config.yaml
n_layer: 11
d_model: 192
n_head: 2
n_kv_head: 1
head_dim: 96
d_mlp: 384
vocab_size: 2048
activation: "swiglu"
norm: "rmsnorm"
norm_place: "pre"
norm_eps: 1e-05
positions: "rope"
rope_base: 10000.0
rope_fraction: 1.0
qk_norm: false
attn_scale: 0.102
bias: "none"
tie_embeddings: true
parallel_block: false
init: "uniform"
init_std_qkv: 0.0327
init_std_o: 0.0
init_std_up: 0.0327
init_std_down: 0.0
optimizer: "muon"
lr: 0.00638
beta1: 0.93
weight_decay: 0.017
lr_head: 0.0066
grad_clip: 2.0
warmup_steps: 200
schedule: "wsd"
decay_fraction: 0.671
decay_shape: "linear"
final_lr_fraction: 0.05
batch_tokens: 16384
seq_len: 256
doc_mask: false
train_tokens: 144600000
steps: 8826
dataset: "wikipedia_en"
Each number is 500 + 50 x the weight over its row's rms, rounded and kept within 0 to 999. Layers, rows and columns count from 0. Numbers have three digits each. The size before them is the row's rms in percent of the matrix's.

# up: layer 8 MLP up, 384x192, rms 0.112, rows 244-283, columns 48-95
# down: layer 8 MLP down (transposed), 384x192, rms 0.0755, rows 244-283, columns 48-95
# gate: layer 8 MLP gate, 384x192, rms 0.107, rows 245-284, columns 48-95
up244 107:551423555540522474471554565542493446515536514505553407562572450558553497504497581480564541496544477401544497523479486554550549573493404440515484
down244 103:535500516485597527415589491485512578479442528502465376512500534463575517477513463615604548515378525350512568531511436463498495549484498574564406
gate245 097:492527518539488495498470529540501473625579433503556483433590491522545487467463448466564526557493471556505560543445517387538544476502491547482450
up245 104:467524472528501489511580467504564368495472489541519419485510478473475409431407511499531427463529560413504566528453629505541563510481507592511463
down245 103:536549487467449492500479448513490464477495525507500531549456544525529493506458488569525496453587537538520498499573526538503446564523442492584515
gate246 101:504516443585592481569475464489475478543523495469599385542525481501536465478504470565595497627465516540567412501423487489546443518472580439563546
up246 097:486474513530436536559548509504441473408501502442500500515518458616490473467493522537622441593442530547520496408544376552413523467492522554516466
down246 100:493413491531515526506484528548494420516461504498477561519494506443493479383446435480502580406495481514534456402592479485588513496439533529560499
gate247 110:588473432446555457504474514444508592498482508445520631462548561455458430554450549482513485537471443496534490445471490543416566553495516546541409
up247 110:393454486568392622449470549596457485512530544568531531570464500527481572445560501508483490560514526535517420453513450531478446499402500482440481
down247 105:570446490559461469447543508510432467460368406532517410586441453465505526427614512538508476460493629512478462497552481537471547467537482504473538
gate248 103:593428506415512493512455581549475570458536471522532487554525513530537475466443454478500456601475429514543430443581556582540498451458478417556522
up248 111:543481431501531492450553530563469432463530486465410533537464530514511553535527492506483609569571438512510543573410484524437499478650519501492541
down248 103:451425441564423580458550405530444419452650612542538473480497493393485511490524461534475477551467483541499451464590511544533507583573536484524444
gate249 098:560526544476485502542528514455590558535493553467518522481519477520404447447428460432600517415534473527508517465467557530489433463509524643545485
up249 098:512471607528470550554434500512551505495631509512492467489473593480433434572484421486448484514544460520416471587463459563584493470479472476597418
down249 092:485478503530474504466519496501473415471459476556475435596563469516557567408503517376496535589502620558596581532506535383512485495444542485441673
gate250 098:407464483559521550448450528511497600553511428454525439436507553459537552451596598508540476502543537514370445511552531432553556531494523616447402
up250 098:565482516568445526601523418477458549536495499521486486480529517461536485454510602415559564498530571462522507440482546546447522468556525539572567
down250 095:497388435549433490498525542405531520490474633499462566538499524447490452473517453549635481430425473438644465553478442522404461447553506507488517
gate251 103:470573487472463417405466509436514480556558497428528531543525477469537546508466482509584592480469548556419580487409526480503469497497511526370577
up251 103:521580569525514521452472441512576519487560597617506610481535442477477508446546476490603521524458529442504487515535497488521462545512590575581536
down251 112:432459462563490544542515557569565590500481643447505562548499504509522521531588525516538555559505492533521562493530498537507527558535551640518518
gate252 092:429515489553517420604429514491490482428432511557488517613473472486476445442500492517504515436579569498541528467478560539462455354524414520392469
up252 099:491530513492417592569474513551515558544426513517537559442553591510490457597516515549516468573471498402492534448448458475466426496470537382520535
down252 098:489516582437520535555472544542503428508437461516423521512467467512509540488473386439455505487488450523442438478453507528630525498458449583393479
gate253 090:525403573447506527514473456543496542424416411534452442557451573453547471434473490482490601449419452499540460394569482533447503427502484626452458
up253 090:607453436453487553461471442480515569498472453551459475463512525524510566467464544462342561531538538556501552390581484483535484593423481545552541
down253 087:554497466463413464502480533426468532390523390517492445482488459459553507504508431509649489519516462588496554429533560430547473477538455530499450
gate254 104:490526559467555450517417565493533459452426562579515591499510528632524520569451448472538431643469516466562494464522510588515530487534442522464525
up254 101:518335567579513508543402407547520504456447567512499609534457442620503557540475403532521500499537477543502473488493459513533458491534477519541565
down254 101:550567498526532531459450464544543407574599500465461530527527491613514497508460429441541419514507492506467459513517551541486463424543488508521486
gate255 109:551498444548497500546437508511486447472482465569423526511568573526511481443558431492561466468426471453530516495430547519473499517523404498438454
up255 109:610477507474500442523475561422560496528571463455496541415551472519416415554528542514531476535600602494492493453594495462492405470601455508556435
down255 107:443537491458528403506484518518443451514479446476472579478448480470498487539468530586529446502573533503567443490527499554482537436505508537541547
gate256 098:470430503467550477517465567416470539531438460473494492485449570583602537535474539514418456498464467414490476490487550530568537515598501593391477
up256 102:576464576526500539556432381475474438486526493542495533506574575521521458550496611540484493451548488514533496433503543558493464473560582526582528
down256 104:501487503423528535474428627585396516532473580457472522519430411536458444460542516463527428458487593604502587501488531491429601480452530507520491
gate257 103:451502495446507566515453530602433507494477507588533479426532436530506432629453509355474600485569458516485561522467469513464447552449473434487490
up257 103:462493589536487471514491411416419482444510484475451569561495436489461521475483415555488552443505453486431544582454478541615474563501487540416482
down257 099:640522433573564422555550537482472469499483466463497455496581571514471420516465526509547474503419444546476643558539462584507499388521495495423518
gate258 100:517517542425495524481567481558435450491450495581452498521393492490473520505455551470560600468554495492419511460513554445453569509484542478460463
up258 100:512559462471521511610527533490542507463529475464542476466450480549398448529542415581419495504535458449502464492471556546532491465537489567482503
down258 102:520472449510519519541497471400461496447574448542466479552515539404576542500533450454498450554508554473529524522456551494579507459521513526456502
gate259 109:460588544531445555478444452483527446463510495487483490500428491527537564542468374558406540611494455555545572490434507534478517470468523564437485
up259 106:544453504529476512552485481509545656459503556497460574503426514526600463551468589408535490497466495605462504526519536560555539484560460399519497
down259 110:492549440506513545505502603483453560478407572480427503534512537477464521571501504389481417482488512441512465526442553505429511480510529471565461
gate260 089:485387470488538516509557478579452510436507492505539565382483558558504437583559480517435495424447451531482511503515471497545518452513392517432510
up260 103:526414456584447481518553527536416522523474548530550593475445488398514492491512487497491616438514497462443514543575518422466538501449502527526563
down260 089:528444472423564473495543519459549462476488519467459512514506464457519496548593512585506455543486503537521539447497531462489567519460474506579556
gate261 100:430437533530637482463339481489495478525524533440550460472485511522566451529524431474501555596533419444518594407422432421461474519492609549526382
up261 100:512560478504429535488434508572520537411544529453531460472407472524560480545571488420544626475491534534542414579566486557590427510481526600475382
down261 095:546460523442553580364405424430485479586500505527489558481456473505577472644499535435512504555469494398506602386540437456553485446500490503518492
gate262 111:552456573491410527492517490558516503465461473430546485516570508407501474453489514503498544588475548435454522477481407467454638381533559485563389
up262 111:539528460563491604399505498507541623449487557534482428560487474515488623566489511442484508527370416432531506562410429488489482571452520564552469
down262 103:595434429527504481447452508543523488504500540472586461563496588526464381468472684507485512561550461551596542485423476543434502471560415498535548
gate263 100:593472437551489458463385488531473433464506468541549536507500458521610426470456475451582457443520499476491488523474528526630511506522487461574442
up263 101:489506517455508615432377462578531524618496478444483569489451495523489495559594473483478584513468463521444473435484474481426493479550422515494421
down263 098:497541550525530550540508575408519506518459475446498530461537532518484465424501436510514539545484483465509505481493552399555491585566567538500491
gate264 102:479378465426476462547464465490472496504445481509471424528456484591432371444543522464529520549597577578441431543480622443540506554524512486519421
up264 101:483461478457486515656479470511520648484496503537512462494472604443449548535459439464426529567567548553432465494469554438428542519520585522546465
down264 107:526476509374590585488429452528507521454484488483520500485496520382395538567498495454500488538520538489410494458403572532520531538481448587477583
gate265 097:503551439482623455522531537513561564481468471557500503444522549490565368489567545467497402496534463402505457624429551437533471523425519465580465
up265 093:463498565491434563499415408445438441518518558529479548540456519502491504430405492504461409473532518575495479415479469587484513470485433428442597
down265 102:448471415517439525471448480530461538413451585406538452503528553437516533474580512450469472466574514568599573571449498582459468491462438498454504
gate266 103:539527577464498508572551534436527519500513547507554506498509505483517405406416453490449438415416540455554491427520476533396512596449495470431474
up266 097:506466581542512454515494517489497541468529539478448514451319524573435479534478483532519496573510482516512559640488410504606459450553577565450458
down266 101:439511518461458586502495569479569505505496501503439491531412530519437453487523576401518550541558528501458515496473545474430445490511595528513498
gate267 105:510483472469538499565463600465500535506490531421490396621501421461443523525494482480629522535566494519520458475435474446483498474440511492533509
up267 103:505470527499506489507521499538501503616454582586484544477483571509530458536530635474441509416550501485452526626542565397458529559512556521524439
down267 103:488596553434526495514634497524445537458492483520584420413559506467530457527438533598536518501507530433544405518393528457519463471531479537503511
gate268 102:496467561512545510501506512475561556496469451437574449531533469484529489348561557502572420432471502475503414489499543452493496510487451472470548
up268 105:510489497426505485514582531558548437490532426463577474385448521554511402506529535483428443491455537480568537456489484557457492457541529411481534
down268 102:496460519462472526540427462435562565495504591462449541428462449608529464531431573464518600557460631460488492563521519468462489565490469579505541
gate269 107:462521517486540562469581479452531523447418441525491410474468499457476459642534503424526477519490523493586603528559595539659563384489463556519411
up269 103:429417471547578441524485496428450439512426449417507509475502514439521451536555506495580549454473454530551487501619518377550347451559537490473500
down269 103:583604430477486443510495479443468524526465528500506496422425432547482528458536414472489484473502534583495473533541536521566471486463537537540497
gate270 104:415434548466494541518438544542445454504565497502461489599577425464474510504441491479533439491482437560532425512524588475469442493439503556391546
up270 102:570501517457534557556529496504510581454480583508530501454509502552627471482534440558456434570463573496522497513543437603457474496537521487587493
down270 108:464499528501473528564564517504566532523555477465530465461608514574485486502530500487547509541477414537576525414566524533430437641445449457529468
gate271 101:514447596470500436498527594456535481484501499472492514485574401516432435520403532401476472468566425472422455438402477446519444520495549557457507
up271 105:458554537498498476452482542459564517351502481680532549486550555603456447465501499436482490435481402436561481376518439604489539495561527542450521
down271 095:426520487399534518451624545490406549423508476558535434539495455506444446479509544527514557632473499488536440478483532388462457518505559505566489
gate272 100:565393479489479492457530521563544406399382560494574508449573605515485466514514462514609438476493522539548505517476512507562434434540527525495438
up272 104:516446598582469511451487557490537470538536492431575528465551542480566464550508485514489537532455471430498503502396475464437556491510501539539580
down272 099:431430470562526517480547505559441515577501495457564426482535540491558448486475486390407520484588521427540518487510571474482548536562498469525476
gate273 104:523500461491445483506519547465496465380398526416487507503421591563489528490567484492585525455432508371445518433587519508514456571528492411459481
up273 110:399577490577605484558478397578479439530529422470470563506478458522499576498504532530441548535495425505497492495559535484564565515537508435504543
down273 105:432483498418477504596466439570569550524499407534505514431447502434469466452542558599483471546456540506525466534486524461554561425514540501496520
gate274 096:444421500474487589505459528531493531459531586449557508521492512538468531532458490517542472503462430487575527421523497450458613463484516404455571
up274 101:521530543393482593465513521481508444511541479467455455537477521536419523492483492428481509527480401490556544493528495585469531497490547485505529
down274 099:478515515473424529606451538515530538593553527518519471480524461439448478533543540486432539508431421456535408532421554530518530478470529439545444
gate275 104:534459507473541570549518549511588452587568530467578459461490547515523539412519490433440537522621441504535501505542563438471515459514509489505445
up275 102:493563554486556501513508515458410449487507478498434428528553489489477527489431449464528505468505404590517478466457492594522496435528499486514532
down275 101:434556471426518486453451521538482495402378518451475569525564476485469477452501543492462491498481547468508625556459593539551522501514578556472469
gate276 092:555403522508662512492461504545603440484565480519445475576522520471412467572480471466549525522526516481497517580508448467530581416547595483494522
up276 106:489452455461491494374441510514506421567478504457473462593512442556562447535421557468437580483462561505508524498439497410495452518409544449461467
down276 098:437581497481498546477460369518608529466503483493437587533492479500423471538513568545477502510400449428496515461539547624537525497526503514496465
gate277 100:416477483498522446636476458485478499453421480538546442498557554547455532545482470547537489501485497537534533499554509593481517547577491503524456
up277 101:439495531559517469531481463600574506478489517563507446454499494500546453437545594467531570442523570488498505472547425520488547420594476534520533
down277 100:495476501529434419523446556466402463448370490479484510421567565475571524464464489480389407451472479564542508560535461461474423520455538491607471
gate278 095:475432449541503526486450427529521477537457545434477567557492556519546486529523467521471507502527476404486566370467392429428425496468517468422499
up278 091:548593477505406458505515581559488543509410449451584491502444484569511531507456580459602533443477530488511552403429538566546534472470469441494417
down278 098:452392521622645456478574447414487428583472571507593482489503513517410457473465504476424488405437437543501548550481505406575628528517582496491508
gate279 093:471471547417532457464527497518538492510431474522494486530464521595492502557525576507581528469524553367480479486548424425546578537437522558504484
up279 091:547420515509451400533507522427528466486449520510498478556602475506480534539474611458452458500538550443540440475448442485456518519526431440478453
down279 092:484454472562516511571524468529529471499504482468522563446419557492496547528464516555480541473484462543475482559482579602465406444462494468514504
gate280 099:475492576534543344486507568631449504520441556662556458403499447514433537487569491438465517404395445433535434619511538431517489427452509539552585
up280 093:513475482498513564462541557508443378499557397563534524526528531416492550500493435525427536491559524541509544364595527482475572485458595448504512
down280 095:566521536488545515487451495491501541454430574532612567461496538573362517483482430544478570330514539442506357521443534469526487557463471576441548
gate281 098:581469475475480533525533386513425477431566545571438551424518523579516528492486514433508539540494482515516528327448527518575500500441455422419591
up281 100:543558444494572446542514489527547483526457587549472506581436511531543428510492434480548650414544540512550516530492480423476462389499521467450596
down281 104:555458564508570557449578503471515449508366561528599464427488487439555484470548495451505520406573567435433510467504475425442571538468459459452490
gate282 101:501523515460524581511579473534514452502562422479588474464544528497497504550506524548515485470573576451411461491474473560471556499459530511470463
up282 095:479537506521476457556499516528365557520466549534432478534500425480475487470516603531491466497457411505594518564504396535585458484479548505553512
down282 097:531526516532489482480593518414515389489467425507488505485581462423500576498505480560519463612498466450452550499533548480508605468475423478499478
gate283 101:498489519439542444531557463553424467534378459433495550503452374574487473465465463515408541540549447462492517542447507463479564547427528574491550
up283 094:502550534494479505466468460505492531591550564500555505503552503611469457508563467590447524389527487519522495426428494484582485497433503481390467
down283 093:503552477474458478526508460570426477465537475513503460434580433480423527541515519573475546460524450403579599518410577409525428505491506573493556
gate284 101:498501521437491482546451501409470487499410514511485625563504497505435479503484507445600583466501423498515543445465517503545625530473451494566524